Weights of a small transformer language model.
Training: a variant of Muon for these matrices, 8643 steps.
Each number is 50 + 10 x the weight over its row's rms, rounded and kept within 0 to 99. Layers, rows and columns count from 0. The size before them is the row's rms in percent of the matrix's.

# layer 4 MLP up, 2560x640, rms 0.0941, rows 2174-2217, columns 480-639
116:56 49 64 55 45 63 39 46 50 50 49 40 54 59 47 49 59 53 49 47 50 50 47 58 38 48 41 58 49 37 62 68 49 23 48 55 48 55 63 24 45 59 40 53 52 55 46 64 51 55 59 34 49 46 58 41 57 59 40 46 63 50 44 34 72 59 49 55 56 60 56 44 54 58 57 66 53 48 46 30 48 56 51 38 46 54 47 41 37 54 55 49 66 49 57 55 39 30 47 50 42 49 45 65 38 37 50 41 62 53 41 83 62 49 42 41 52 30 63 47 50 40 46 62 53 57 43 48 50 43 66 46 60 49 51 53 57 58 50 66 56 69 62 49 46 54 40 25 66 47 59 57 42 63 48 46 46 26 50 56
091:38 35 45 29 64 49 42 49 56 29 71 53 53 53 55 38 43 43 61 56 60 43 48 65 44 55 40 46 45 50 33 45 47 46 61 47 47 65 47 49 72 53 55 52 41 53 63 44 70 61 54 34 59 51 66 52 45 58 34 31 50 40 60 58 62 60 47 59 44 64 74 55 48 48 44 45 47 63 60 53 46 51 53 60 56 37 56 49 52 39 33 68 42 64 38 53 46 52 66 39 71 60 53 47 49 61 54 60 57 51 42 54 61 56 32 45 44 45 46 51 57 45 43 51 52 45 66 36 54 70 53 45 58 54 38 59 40 51 49 48 63 52 46 51 59 35 51 32 58 46 54 35 54 42 44 63 48 57 60 44
105:60 48 63 49 59 56 45 55 40 43 54 60 51 58 63 39 41 50 42 44 67 39 38 33 60 45 34 58 62 69 75 43 50 57 53 63 54 49 39 31 47 70 43 51 38 46 42 64 55 48 51 47 31 44 63 55 47 42 35 36 46 52 50 50 48 42 42 68 47 47 64 50 68 53 50 51 43 61 55 53 48 45 48 57 46 34 47 41 47 48 49 55 41 56 36 45 26 46 46 51 52 62 51 45 47 41 57 43 57 48 52 51 45 50 50 51 47 53 59 41 35 70 57 38 48 43 52 47 38 44 43 40 45 74 53 44 56 47 44 34 46 52 43 33 62 56 46 71 53 50 29 40 42 58 44 29 39 58 38 47
095:50 41 53 58 42 60 69 50 59 52 54 63 53 32 45 72 42 48 53 64 43 48 52 46 47 45 55 49 38 53 58 56 66 48 58 51 28 50 50 40 50 63 45 31 64 41 66 53 41 49 65 54 41 64 39 53 37 37 42 58 36 48 60 55 43 63 55 53 50 67 62 45 54 57 61 50 52 58 66 61 59 64 59 29 50 54 40 69 33 63 42 64 47 68 42 50 42 47 65 64 54 44 60 65 45 34 49 54 60 41 45 60 52 50 48 45 56 49 64 57 59 47 58 47 35 59 48 41 59 53 47 37 35 59 54 51 57 52 56 54 48 38 50 55 50 55 62 61 52 63 45 56 27 60 34 39 58 49 51 49
106:55 56 46 61 55 44 47 41 50 44 69 39 56 50 54 42 61 37 62 51 52 52 55 39 58 38 52 38 65 53 62 62 73 34 65 56 35 54 43 46 75 53 62 46 62 35 72 46 31 45 48 68 46 53 41 44 56 42 53 64 45 48 36 60 50 44 59 62 56 74 61 48 39 52 37 43 55 56 39 68 54 59 40 56 47 44 50 46 38 35 45 49 56 52 63 65 58 51 52 33 50 50 44 40 42 51 34 32 52 64 30 60 52 64 50 63 63 74 63 48 57 19 39 57 44 15 58 44 44 59 51 52 54 69 18 43 62 52 39 62 61 44 59 60 54 48 55 41 50 62 56 46 46 57 70 51 63 45 37 44
106:78 28 47 46 45 58 60 56 50 44 54 48 48 63 46 47 50 54 45 36 38 40 51 63 36 46 58 35 61 57 49 48 46 48 66 62 49 44 58 56 44 41 57 51 56 52 42 28 41 55 38 40 49 51 49 46 57 45 45 55 47 34 58 44 51 54 42 74 61 52 63 54 68 62 50 86 53 50 57 44 63 47 58 41 60 57 46 72 55 47 51 51 46 52 47 37 41 48 39 66 62 46 55 50 44 46 52 41 58 45 52 50 38 37 57 54 25 60 54 57 52 58 65 56 60 58 57 47 59 71 42 45 50 53 47 53 49 34 46 60 61 37 59 49 63 40 37 56 47 70 45 65 51 42 46 65 46 53 31 53
101:54 42 45 77 61 58 55 36 50 52 60 41 41 45 53 36 47 54 56 45 54 47 43 67 48 32 42 74 52 44 47 53 54 53 76 66 46 35 42 61 35 48 40 48 60 46 38 36 47 49 58 57 50 41 51 49 45 40 52 66 47 42 67 46 45 42 55 48 60 54 54 53 40 59 61 45 73 61 55 51 56 37 57 42 65 40 65 45 47 43 54 60 50 58 56 41 61 57 46 65 48 51 50 48 34 45 49 54 42 52 51 59 36 47 44 21 54 44 41 27 39 47 39 35 44 40 55 68 45 71 51 57 40 36 46 43 51 59 41 45 57 33 61 63 50 52 69 45 55 59 41 64 55 53 75 73 54 51 60 54
109:62 60 65 39 47 34 54 37 50 56 36 49 63 65 55 63 55 39 49 62 52 44 52 74 32 42 59 39 62 45 43 56 54 40 65 54 38 46 64 52 45 36 49 58 47 43 48 46 46 50 65 54 39 51 47 33 64 61 51 48 44 71 48 44 47 50 33 57 55 57 74 54 52 53 64 56 41 41 51 58 40 49 50 41 60 54 63 49 37 53 49 41 62 45 60 58 52 50 58 64 50 61 63 38 55 59 31 48 46 50 62 50 57 51 46 57 60 46 58 57 50 57 59 68 49 48 66 48 33 53 17 55 56 47 44 62 54 63 46 58 38 46 48 47 50 39 39 41 53 50 52 44 46 42 35 40 56 50 60 67
100:48 23 36 38 61 40 63 54 54 40 57 25 48 58 57 72 52 66 69 31 47 29 64 52 45 46 52 58 59 41 46 44 61 64 46 65 61 62 57 51 52 54 48 53 40 53 66 57 55 51 45 69 41 64 53 40 48 52 36 38 55 51 48 65 63 64 56 58 44 43 49 25 57 54 46 63 50 49 56 55 52 29 63 49 63 35 48 68 52 41 46 44 60 59 62 38 53 46 58 61 45 46 55 44 42 53 45 45 49 64 43 48 43 53 58 43 42 67 49 58 55 34 42 38 46 54 46 52 52 57 69 47 55 44 50 28 54 30 40 61 65 62 52 35 30 46 53 67 50 51 36 47 39 45 31 37 35 59 55 67
099:62 58 49 53 44 65 39 49 47 53 42 48 34 37 65 55 29 55 47 40 41 37 51 30 47 65 51 55 44 47 48 43 63 48 70 51 43 44 54 30 63 60 35 60 47 47 47 53 50 48 41 60 47 50 59 48 43 46 48 56 64 64 54 49 44 57 45 58 55 51 49 50 43 45 43 43 33 51 39 35 52 47 51 36 74 22 53 52 58 50 51 54 61 58 37 48 57 43 50 45 50 55 54 48 51 37 47 45 53 46 42 36 54 50 60 60 50 49 41 56 40 37 65 53 56 65 64 46 63 42 43 55 66 37 51 63 41 49 52 26 43 52 53 43 53 52 36 47 40 46 44 64 58 58 35 52 48 59 48 59
099:66 57 47 66 55 58 74 55 44 45 47 57 51 60 55 51 36 63 37 60 65 42 51 58 32 54 55 34 53 49 44 68 65 47 35 61 46 61 77 51 43 46 59 59 47 48 46 43 44 40 40 45 56 39 72 58 49 42 51 44 63 39 49 36 30 66 66 53 48 55 48 67 50 49 26 25 49 32 41 54 59 37 60 42 51 47 54 49 60 59 46 54 61 65 53 51 32 45 53 57 35 43 46 43 36 77 53 47 44 53 33 58 53 33 43 72 66 54 52 70 47 58 62 46 49 41 56 38 58 54 47 34 47 42 50 43 37 65 54 60 40 46 51 39 54 45 48 41 47 48 49 65 45 48 43 46 46 53 51 54
092:61 50 34 58 63 52 45 54 58 50 66 52 68 37 64 52 66 41 30 39 37 42 54 36 45 50 39 37 58 59 59 56 36 53 57 54 35 47 41 51 59 56 61 36 59 49 48 35 55 51 44 54 69 62 56 42 59 40 59 50 30 63 51 42 46 48 39 40 41 40 52 49 39 63 49 47 55 42 40 50 48 45 43 48 61 48 73 60 67 46 66 42 52 50 54 48 57 38 34 45 61 45 59 39 48 49 54 55 46 50 47 34 69 51 46 71 56 55 53 41 62 45 52 59 36 57 44 35 44 42 56 38 55 48 44 59 35 42 36 38 64 63 55 36 60 28 54 19 47 46 52 46 33 56 53 48 69 49 39 50
091:34 37 62 57 37 54 49 60 49 55 45 53 63 42 50 49 52 40 59 50 47 49 47 19 50 58 53 42 57 36 59 64 47 47 61 42 37 45 43 55 63 54 49 55 51 53 39 39 44 71 51 54 63 34 47 59 60 53 51 53 65 30 52 60 55 54 61 73 48 58 43 66 49 32 58 47 64 38 45 49 41 55 54 63 53 47 57 52 74 35 61 58 50 61 53 42 46 61 58 69 43 35 31 63 33 61 47 67 56 63 32 50 45 59 67 55 40 48 54 56 55 62 54 38 34 34 44 54 50 21 34 69 55 44 50 57 75 62 60 47 55 41 60 52 71 47 49 70 68 65 54 67 37 76 45 64 47 47 50 43
098:39 51 29 56 48 34 56 56 48 60 45 38 57 34 59 60 67 42 62 64 49 41 57 76 63 70 44 52 33 55 46 32 40 49 47 70 52 47 50 45 62 49 55 59 48 52 50 54 72 52 38 52 75 55 40 57 35 62 36 48 46 60 49 45 45 54 32 34 43 40 64 52 38 56 47 43 38 71 34 38 41 57 69 66 50 57 66 56 62 57 47 62 62 30 50 50 33 46 45 36 36 56 52 55 49 56 41 55 41 47 33 57 57 53 44 52 56 47 55 55 43 53 58 58 52 46 50 60 49 39 48 55 50 40 46 47 45 37 30 51 44 54 47 55 56 51 44 40 62 48 45 62 47 59 50 54 52 45 60 53
105:63 40 55 66 61 55 31 45 52 62 46 52 65 51 48 59 24 34 44 51 35 42 47 35 39 37 52 35 37 57 52 39 60 44 36 52 34 51 53 41 37 38 49 52 59 17 42 65 57 54 52 44 58 43 41 60 54 47 53 45 50 48 49 50 52 47 70 55 66 37 36 58 59 61 49 45 35 30 48 44 64 67 51 59 57 53 43 51 54 55 76 51 71 43 48 56 47 44 58 53 77 37 47 43 48 62 42 44 52 66 48 56 67 32 62 67 43 41 57 48 53 46 43 48 46 69 48 30 51 51 39 44 50 45 21 54 49 52 43 45 41 40 52 72 50 44 36 50 56 57 32 31 63 57 26 33 56 52 53 45
102:58 67 55 38 49 69 50 30 37 57 54 37 54 52 37 56 53 32 52 38 44 44 40 66 53 54 32 53 63 45 52 43 47 47 42 53 60 44 38 61 59 46 51 39 53 41 44 58 51 55 58 53 41 56 50 52 49 55 54 52 48 36 60 42 41 43 43 28 31 45 48 51 68 40 44 51 71 44 42 42 55 54 23 66 50 49 37 40 55 42 59 49 64 65 39 34 40 49 43 57 44 38 67 59 58 39 49 46 51 41 36 56 54 47 56 42 67 54 61 31 31 40 62 82 54 40 48 56 50 54 32 69 43 46 58 61 61 51 38 64 51 59 49 44 50 44 49 45 32 59 40 32 33 65 48 55 52 37 46 53
099:39 43 54 49 49 47 60 29 56 67 60 44 53 47 60 50 31 41 46 48 41 39 49 47 78 50 46 54 77 56 61 41 43 34 45 54 55 68 54 47 46 43 46 48 46 45 54 62 45 50 42 68 49 52 58 49 31 44 47 49 55 40 29 36 48 59 45 51 73 53 34 46 67 53 54 79 36 61 49 58 56 45 46 52 55 53 48 40 48 68 40 57 55 52 49 49 34 53 46 40 73 62 49 50 47 55 60 50 44 27 56 64 45 55 36 62 42 60 61 38 43 60 53 45 48 52 55 61 53 43 36 40 58 59 47 34 30 43 50 60 39 51 31 65 51 48 57 54 60 40 44 48 61 69 52 48 57 60 51 48
098:54 44 81 57 38 41 51 40 61 46 59 46 52 50 63 33 63 36 37 77 51 43 52 54 38 58 70 56 45 43 52 31 52 57 63 47 52 43 57 44 54 52 44 65 43 51 43 43 51 55 52 58 51 44 46 52 50 53 42 59 44 67 49 47 52 43 63 65 51 36 45 54 58 44 61 61 56 45 30 68 41 54 46 35 60 32 40 51 44 43 64 47 29 52 77 33 39 47 62 41 51 40 42 46 53 28 45 41 61 46 43 39 64 32 51 36 56 58 37 46 68 61 57 40 51 54 61 50 42 70 57 51 49 51 47 53 56 68 49 55 65 50 51 49 62 48 37 55 24 50 46 60 62 66 39 47 49 51 59 52
111:41 50 48 50 67 40 66 45 61 61 45 52 35 53 39 49 42 75 29 65 45 29 59 41 34 37 39 29 45 51 52 58 60 51 49 55 51 49 54 56 29 49 28 50 26 58 49 44 43 34 66 57 44 42 57 42 65 61 47 38 42 44 39 59 49 44 55 64 63 50 46 39 48 49 48 50 32 54 53 50 58 59 43 49 54 61 65 57 57 55 34 54 49 54 43 53 55 48 50 44 59 49 55 75 54 42 58 58 68 48 39 60 41 38 58 49 49 41 58 69 51 59 59 59 68 31 51 36 54 61 60 63 43 57 36 49 43 44 55 45 46 36 57 47 40 38 57 46 48 39 43 56 54 65 42 45 64 41 52 60
107:64 49 44 33 58 51 54 50 47 64 59 38 34 47 44 62 44 53 60 35 38 50 49 44 43 55 52 62 68 25 34 36 49 49 41 53 62 69 45 49 58 49 50 44 46 41 34 43 41 29 45 56 74 46 45 60 38 44 65 64 80 42 40 47 38 45 56 70 59 26 40 60 41 64 49 52 41 47 59 60 41 56 46 38 38 56 57 54 51 48 56 42 46 56 37 42 67 54 49 42 59 67 39 60 56 53 47 41 64 54 43 37 58 41 62 61 43 62 47 60 38 63 49 61 46 60 45 66 38 36 53 61 31 49 52 49 49 66 44 43 54 68 52 29 37 39 46 67 57 42 41 55 67 47 54 61 48 47 45 53
109:47 59 35 71 46 51 39 45 43 68 67 52 49 60 49 55 45 29 63 42 67 48 46 57 53 39 51 43 42 38 48 43 49 47 46 58 50 60 37 57 53 48 58 40 58 43 44 54 46 59 42 71 48 49 31 47 59 61 42 51 36 45 37 45 62 60 72 41 45 44 58 52 42 56 53 40 58 54 65 49 65 56 37 32 66 53 51 55 66 50 45 48 72 57 57 53 43 51 51 43 65 42 38 47 40 56 36 79 62 43 56 51 68 45 43 62 57 45 37 36 58 53 49 49 63 60 39 51 48 43 53 56 50 50 44 59 59 43 52 60 72 51 37 56 51 61 49 55 57 57 42 60 56 63 51 35 42 43 52 39
097:38 42 41 48 65 44 47 71 28 39 52 59 53 38 57 61 57 51 64 57 59 51 51 45 43 50 59 66 72 39 49 54 44 42 42 32 54 50 47 47 78 43 58 48 46 72 40 45 54 53 40 47 47 34 55 52 70 50 56 63 58 56 58 63 52 39 49 52 35 45 48 33 41 62 54 41 41 34 43 61 60 46 51 30 56 53 34 41 45 40 53 52 42 47 43 52 41 43 58 39 65 62 38 31 66 38 44 57 60 51 49 47 47 57 57 66 55 55 49 70 66 51 44 59 52 51 42 46 22 73 36 53 26 31 46 54 63 42 52 44 61 59 47 54 51 47 41 42 50 47 33 52 40 27 36 52 55 65 48 58
086:63 60 62 55 54 52 61 46 32 45 42 66 39 43 39 61 57 55 46 37 37 50 38 53 66 41 50 43 53 37 50 55 42 43 42 53 35 58 41 46 44 50 79 41 42 58 45 48 39 49 60 46 56 55 62 50 40 41 66 41 43 67 56 46 45 52 54 29 39 52 43 60 59 71 66 45 51 41 42 52 51 59 54 51 46 46 34 60 60 65 54 48 69 56 52 62 61 56 68 46 52 33 38 44 47 34 59 60 49 58 41 70 58 54 49 35 53 48 66 41 44 53 38 47 53 59 43 53 64 49 43 59 53 31 58 40 48 53 37 43 68 62 63 68 63 45 48 45 64 44 54 61 43 48 33 47 59 48 53 78
104:23 55 59 64 53 36 59 37 45 35 49 57 45 55 44 56 43 50 35 49 45 65 58 32 60 50 51 65 56 60 41 49 62 44 46 47 52 33 47 60 22 52 50 49 45 35 23 67 58 47 41 45 59 34 56 53 43 53 43 41 63 55 47 39 50 44 62 48 40 59 57 50 52 58 37 61 73 52 52 35 51 51 44 54 55 52 51 34 53 39 44 53 44 40 63 52 36 44 59 59 56 61 55 51 55 61 55 44 45 35 51 24 61 39 35 47 46 70 30 59 73 63 46 42 32 40 60 55 44 47 43 42 54 50 67 46 47 43 50 44 43 50 27 56 47 55 59 38 54 50 47 48 46 45 44 55 61 57 49 43
087:30 50 53 44 55 41 48 43 44 74 48 45 44 30 44 48 52 36 50 41 41 64 57 47 49 49 55 46 48 61 39 60 60 54 55 27 45 43 46 48 66 48 30 49 48 45 57 59 50 55 40 50 56 58 71 47 59 37 54 43 42 40 57 51 34 42 46 46 44 49 59 59 50 50 57 64 39 55 54 51 73 50 50 42 54 45 50 31 64 44 57 54 51 42 59 51 42 54 37 54 61 47 46 37 61 68 58 70 59 58 37 36 52 53 50 62 46 42 63 53 64 51 55 57 50 61 41 32 43 57 33 51 40 66 41 51 42 44 55 42 33 58 51 67 64 53 48 48 51 34 54 45 49 37 52 36 76 51 51 42
102:52 64 65 55 48 54 44 51 36 67 56 47 61 50 51 43 43 41 62 38 44 49 50 46 37 43 61 50 46 55 59 29 59 49 53 56 52 46 48 24 41 52 45 54 35 43 51 43 48 37 44 59 50 62 60 59 39 64 47 51 57 30 59 38 38 66 46 40 73 35 43 57 31 48 39 68 67 46 48 40 41 59 49 46 60 53 52 71 55 40 60 49 54 47 56 45 57 55 42 61 59 55 65 50 46 49 64 55 48 41 48 45 62 48 68 61 34 47 56 50 46 53 72 47 58 45 52 70 48 52 43 45 48 42 59 51 43 52 40 44 49 52 59 62 56 52 41 49 31 31 47 56 49 64 57 36 48 64 52 64
098:50 60 50 42 53 58 54 44 45 33 28 42 60 73 50 39 42 47 62 39 49 53 57 29 37 67 40 48 48 60 38 46 59 48 68 41 52 43 45 54 70 55 58 43 43 65 48 52 34 61 46 54 56 43 55 46 61 58 55 47 61 42 60 57 45 56 53 44 52 50 75 38 63 46 29 52 48 68 55 54 45 60 56 65 56 50 51 37 59 38 56 49 61 70 56 55 58 49 62 65 56 60 37 45 76 37 58 52 42 57 47 53 56 53 48 63 52 55 47 53 39 43 41 48 49 48 35 48 31 64 43 47 70 41 44 45 52 45 38 50 44 55 63 69 61 41 59 28 55 42 54 48 51 46 38 45 43 61 31 44
098:44 42 25 43 43 51 41 33 53 54 53 57 48 59 59 52 70 67 46 47 46 49 64 52 45 27 47 44 65 41 67 46 56 49 52 57 42 38 54 49 57 31 45 53 59 49 46 43 48 58 63 52 48 52 53 44 67 29 30 55 51 45 60 55 56 48 30 55 54 52 48 43 55 54 56 46 50 43 54 49 59 53 27 50 36 46 51 40 41 53 51 54 70 52 41 51 59 38 40 52 55 69 53 61 59 43 51 49 56 39 56 64 49 43 35 48 59 35 42 38 52 45 56 30 55 52 58 31 54 46 54 40 44 53 58 75 56 59 58 63 54 46 48 63 48 63 43 59 51 61 74 56 67 44 34 41 39 54 58 55
093:40 68 61 41 59 52 42 40 33 55 46 40 70 56 47 42 49 61 35 42 48 37 55 43 42 50 42 41 59 49 66 54 51 48 47 44 57 58 52 47 44 29 60 38 51 32 48 38 39 45 38 35 35 58 48 52 66 47 41 36 64 47 33 50 30 61 70 44 63 44 61 48 70 57 62 51 33 58 55 24 69 49 55 49 33 54 50 46 39 63 62 62 51 46 35 55 59 59 53 56 39 51 46 44 54 46 37 39 60 51 63 64 57 48 71 52 52 56 52 32 42 64 45 40 60 53 45 30 53 55 46 44 49 47 43 35 40 50 47 55 49 40 65 56 62 48 53 60 54 48 66 54 73 41 50 55 44 46 52 39
095:63 67 60 58 57 61 47 51 47 62 44 40 40 40 62 65 49 46 41 44 54 56 41 58 61 59 53 42 28 42 36 42 56 52 44 26 44 71 41 44 41 45 48 39 63 77 65 54 36 44 61 66 52 35 49 41 44 51 42 61 57 61 52 58 40 49 57 38 56 45 69 57 66 43 64 43 44 49 63 60 57 49 63 57 37 50 49 60 51 44 40 57 61 48 65 65 52 48 64 46 42 50 43 56 30 49 28 55 50 37 39 50 53 49 51 44 42 53 64 45 49 39 29 41 48 44 54 34 60 64 57 55 26 60 55 57 42 43 35 62 68 58 56 42 47 66 62 53 70 70 47 52 52 54 38 41 57 50 49 44
099:45 48 33 52 50 65 59 58 41 48 61 56 42 47 52 36 44 45 46 68 37 49 47 40 40 40 76 50 44 51 42 50 37 55 46 45 60 38 48 46 52 71 45 40 41 56 45 50 51 41 45 61 45 39 53 60 40 65 35 68 56 50 50 53 43 71 44 58 57 56 63 64 59 55 38 32 50 55 33 27 60 48 70 40 54 48 47 37 74 50 47 49 44 49 39 69 49 56 39 53 27 54 65 37 48 49 46 42 48 43 39 34 59 43 53 38 74 49 48 43 44 33 43 46 50 38 44 56 60 52 53 53 52 55 48 59 55 33 50 58 59 60 50 33 52 64 40 53 33 49 60 39 37 46 55 41 26 62 45 67
099:37 44 61 56 56 58 41 49 51 43 48 39 56 52 38 52 34 57 47 72 66 37 43 61 36 31 55 46 52 73 48 57 59 36 61 70 44 54 63 67 52 76 54 67 64 61 51 63 44 23 28 50 41 53 37 54 35 58 43 57 46 38 57 32 50 45 52 57 48 52 60 69 60 44 34 40 57 43 46 39 72 65 57 53 34 35 40 51 63 41 61 30 43 48 36 57 46 43 37 38 57 45 36 46 64 41 37 55 42 56 53 59 62 44 55 45 44 62 53 60 45 52 50 48 65 38 45 33 53 49 53 37 46 52 57 50 60 44 52 64 38 58 58 44 51 48 64 36 42 61 43 55 35 62 59 35 54 54 59 44
100:32 43 35 49 66 52 61 35 57 42 38 45 42 32 66 67 54 52 69 51 68 67 54 45 48 56 54 47 69 54 44 50 52 53 49 45 51 41 44 61 51 36 54 40 50 51 36 34 46 31 40 45 46 45 63 45 57 46 50 31 44 55 63 70 36 57 22 50 49 53 42 53 52 38 51 47 46 33 61 39 57 56 45 60 59 67 52 42 49 48 50 51 43 56 72 38 40 51 52 61 54 46 48 54 27 55 42 54 44 55 27 58 60 61 42 54 53 42 54 58 46 64 51 42 61 30 44 50 57 53 46 45 47 30 43 48 47 46 53 43 54 57 34 38 53 55 46 47 54 56 58 44 56 43 25 64 49 62 62 73
091:43 42 44 54 32 57 59 63 43 64 58 34 56 56 74 52 61 43 50 49 36 40 57 43 40 52 73 60 42 56 54 46 36 43 50 62 73 49 36 68 56 64 55 31 52 54 43 39 40 40 59 59 53 51 54 53 48 37 53 45 56 57 37 42 46 37 56 56 47 26 44 26 43 58 58 45 62 28 59 53 37 47 46 29 41 39 61 45 38 67 50 36 46 48 57 41 46 54 61 52 33 39 43 47 66 39 45 48 53 43 51 39 42 42 43 56 65 37 42 58 22 55 55 54 32 49 52 59 42 46 46 60 45 60 52 69 68 44 52 56 64 48 63 48 41 42 38 38 56 30 62 48 77 67 53 34 54 57 42 46
107:50 64 62 50 45 64 41 49 56 46 48 62 53 61 41 48 55 70 59 20 73 54 41 51 44 64 40 54 59 54 55 59 45 44 69 49 58 42 51 46 24 49 31 31 33 64 54 59 48 41 49 39 49 65 55 48 44 58 52 46 48 46 44 50 34 49 39 63 47 36 46 47 53 39 61 40 52 71 44 48 56 34 62 71 48 52 29 54 55 51 47 55 47 49 53 64 49 58 53 58 47 49 53 59 41 47 35 52 46 53 53 43 60 31 51 49 62 56 59 54 35 46 45 50 52 45 45 50 54 59 61 33 55 49 66 49 54 45 50 59 46 57 53 46 62 49 50 39 45 39 48 51 67 64 40 64 48 42 50 34
092:52 70 47 47 67 63 57 48 43 47 52 67 37 63 50 63 36 61 48 57 71 38 34 40 37 61 53 50 41 45 35 51 60 53 45 48 42 39 42 58 47 43 57 61 32 33 55 49 52 56 50 41 46 52 56 63 61 56 39 46 56 34 65 51 41 62 58 49 54 59 68 65 52 36 49 50 36 40 60 56 51 62 45 48 47 31 68 57 57 50 47 50 56 63 60 42 61 44 54 48 40 37 55 47 65 61 52 56 74 75 64 54 59 55 56 45 52 54 54 58 45 49 52 35 62 43 56 49 50 47 56 52 67 59 48 54 57 51 58 37 51 36 32 46 55 70 63 53 46 60 47 42 50 67 63 64 48 66 33 62
090:62 58 54 50 61 34 48 57 54 51 63 25 50 43 49 47 44 43 42 50 47 39 45 58 51 70 40 59 60 55 38 69 38 44 47 54 33 42 41 49 38 70 40 48 46 44 42 26 47 43 49 53 48 54 59 55 40 40 51 51 59 42 86 51 40 65 57 64 52 47 35 42 56 43 63 28 48 60 49 74 41 52 54 50 40 60 60 43 38 53 52 61 64 29 49 41 60 44 50 38 66 61 44 64 63 55 52 30 50 36 48 58 52 65 54 36 30 62 52 45 50 72 61 54 48 59 44 63 53 53 66 36 39 52 41 67 49 50 36 56 47 58 35 42 58 59 34 49 43 70 50 34 61 47 40 49 41 41 40 41
102:42 51 61 65 58 66 56 44 45 48 59 49 37 52 42 65 47 61 49 48 38 36 50 50 46 40 62 49 36 31 44 51 49 50 50 61 60 46 65 47 38 43 43 62 65 47 48 67 46 52 48 31 46 63 70 60 57 45 40 48 33 38 61 52 60 25 23 38 45 38 58 59 69 62 61 64 46 46 39 50 54 44 53 39 66 46 45 52 56 59 35 64 37 58 55 45 55 71 63 70 33 43 45 46 45 59 52 53 50 47 49 51 63 47 47 59 47 44 44 53 71 48 44 49 59 51 53 58 31 45 37 41 48 49 74 61 38 49 39 49 50 50 41 34 56 53 66 44 42 52 39 38 47 58 34 47 39 50 41 29
098:37 35 51 49 45 54 58 48 51 53 76 31 53 52 54 48 49 53 52 51 32 42 49 40 63 39 50 45 57 65 59 69 40 33 48 63 40 54 40 40 46 37 45 39 44 44 48 49 45 59 60 64 59 57 54 35 52 43 58 54 53 39 46 45 58 48 74 52 39 51 60 47 54 49 50 49 33 66 63 59 64 40 47 54 56 59 37 39 45 52 42 61 65 55 38 48 60 44 35 47 45 62 47 40 59 35 43 50 47 37 66 33 47 47 47 45 66 42 58 64 52 51 47 51 46 44 58 60 56 50 61 48 47 45 52 52 47 60 54 36 33 28 58 41 65 56 56 42 36 49 46 66 43 46 61 55 59 56 50 38
112:47 42 52 45 45 41 49 62 66 57 36 56 46 51 43 46 49 43 52 56 59 56 55 37 63 43 46 61 59 49 34 46 65 35 55 51 52 46 54 60 57 33 56 55 53 43 59 48 35 55 32 44 48 66 37 66 47 49 54 60 60 50 52 63 59 61 36 34 54 57 54 52 48 51 42 36 68 42 63 40 46 62 54 36 56 56 44 40 65 49 37 45 71 49 54 51 45 58 57 50 44 53 37 41 58 26 41 68 57 47 44 42 34 65 46 64 60 58 51 50 39 57 38 53 52 34 42 39 49 44 58 45 22 63 59 67 39 57 54 52 44 50 55 51 57 57 51 35 59 59 53 47 66 39 37 36 42 44 29 48
094:43 56 31 60 48 46 66 65 44 58 53 49 71 53 61 51 41 47 50 40 47 38 52 41 48 54 36 44 54 65 60 48 62 51 60 31 40 70 49 48 54 50 57 58 65 43 60 56 45 48 60 35 43 51 55 52 40 59 42 41 38 42 48 61 83 66 49 45 61 50 41 60 56 47 64 47 49 59 56 45 51 58 16 48 51 71 52 48 46 64 54 40 42 32 51 61 46 69 55 51 58 48 60 47 66 57 41 39 35 47 46 51 56 47 51 46 42 46 44 57 55 48 37 25 40 50 51 37 50 63 72 45 66 82 34 46 50 34 49 58 42 46 31 54 37 40 50 50 46 67 46 61 44 57 60 63 65 60 51 37
109:61 51 83 53 79 41 45 49 65 49 33 60 47 49 38 64 37 51 67 53 58 76 38 44 51 46 55 42 63 59 34 53 48 37 51 44 73 50 54 66 49 54 47 47 45 58 32 46 56 58 55 62 48 22 51 43 58 46 51 49 60 42 80 54 50 55 44 45 49 54 60 44 62 49 57 54 47 56 48 37 42 48 44 57 46 59 41 55 59 47 51 53 38 54 39 40 53 38 49 59 49 46 51 41 51 54 60 72 49 56 51 51 52 46 50 40 67 55 50 48 52 46 47 53 55 45 56 53 43 48 41 42 50 64 63 40 48 43 57 60 56 47 31 55 55 40 37 58 74 48 49 50 65 63 50 44 46 44 63 63
084:57 49 49 40 42 73 62 34 43 59 47 42 63 61 47 38 49 59 66 31 54 35 57 50 37 58 48 44 47 73 44 44 43 56 37 40 18 53 57 78 47 48 59 49 51 55 60 60 42 53 62 57 54 27 32 55 63 44 59 50 50 60 45 62 44 47 34 53 59 57 59 51 34 31 55 68 42 51 46 28 51 47 51 47 52 54 46 58 55 55 59 52 52 56 55 38 48 36 46 45 45 69 61 44 56 54 54 45 56 50 44 36 46 39 43 46 59 67 50 68 60 49 37 43 55 61 45 53 39 36 53 60 68 59 46 60 46 56 60 41 50 50 48 45 51 40 23 49 48 31 56 46 53 54 47 46 43 45 45 48
098:49 45 46 51 40 67 53 47 37 37 43 42 59 51 31 75 58 64 57 45 52 71 53 45 55 65 53 54 47 37 51 34 64 54 66 52 45 47 51 61 53 40 39 48 40 49 51 46 58 39 48 63 28 53 61 43 67 40 42 26 60 43 52 63 68 72 44 46 60 48 47 44 53 56 48 53 51 45 54 44 45 45 39 38 42 45 48 48 78 66 63 63 69 50 47 38 39 51 23 68 77 32 57 67 55 57 45 46 43 46 47 55 47 56 54 47 42 66 61 44 55 57 58 51 58 59 64 45 45 54 63 63 72 35 34 62 47 47 52 44 43 30 43 43 44 60 44 53 48 46 50 37 37 55 44 53 51 53 42 33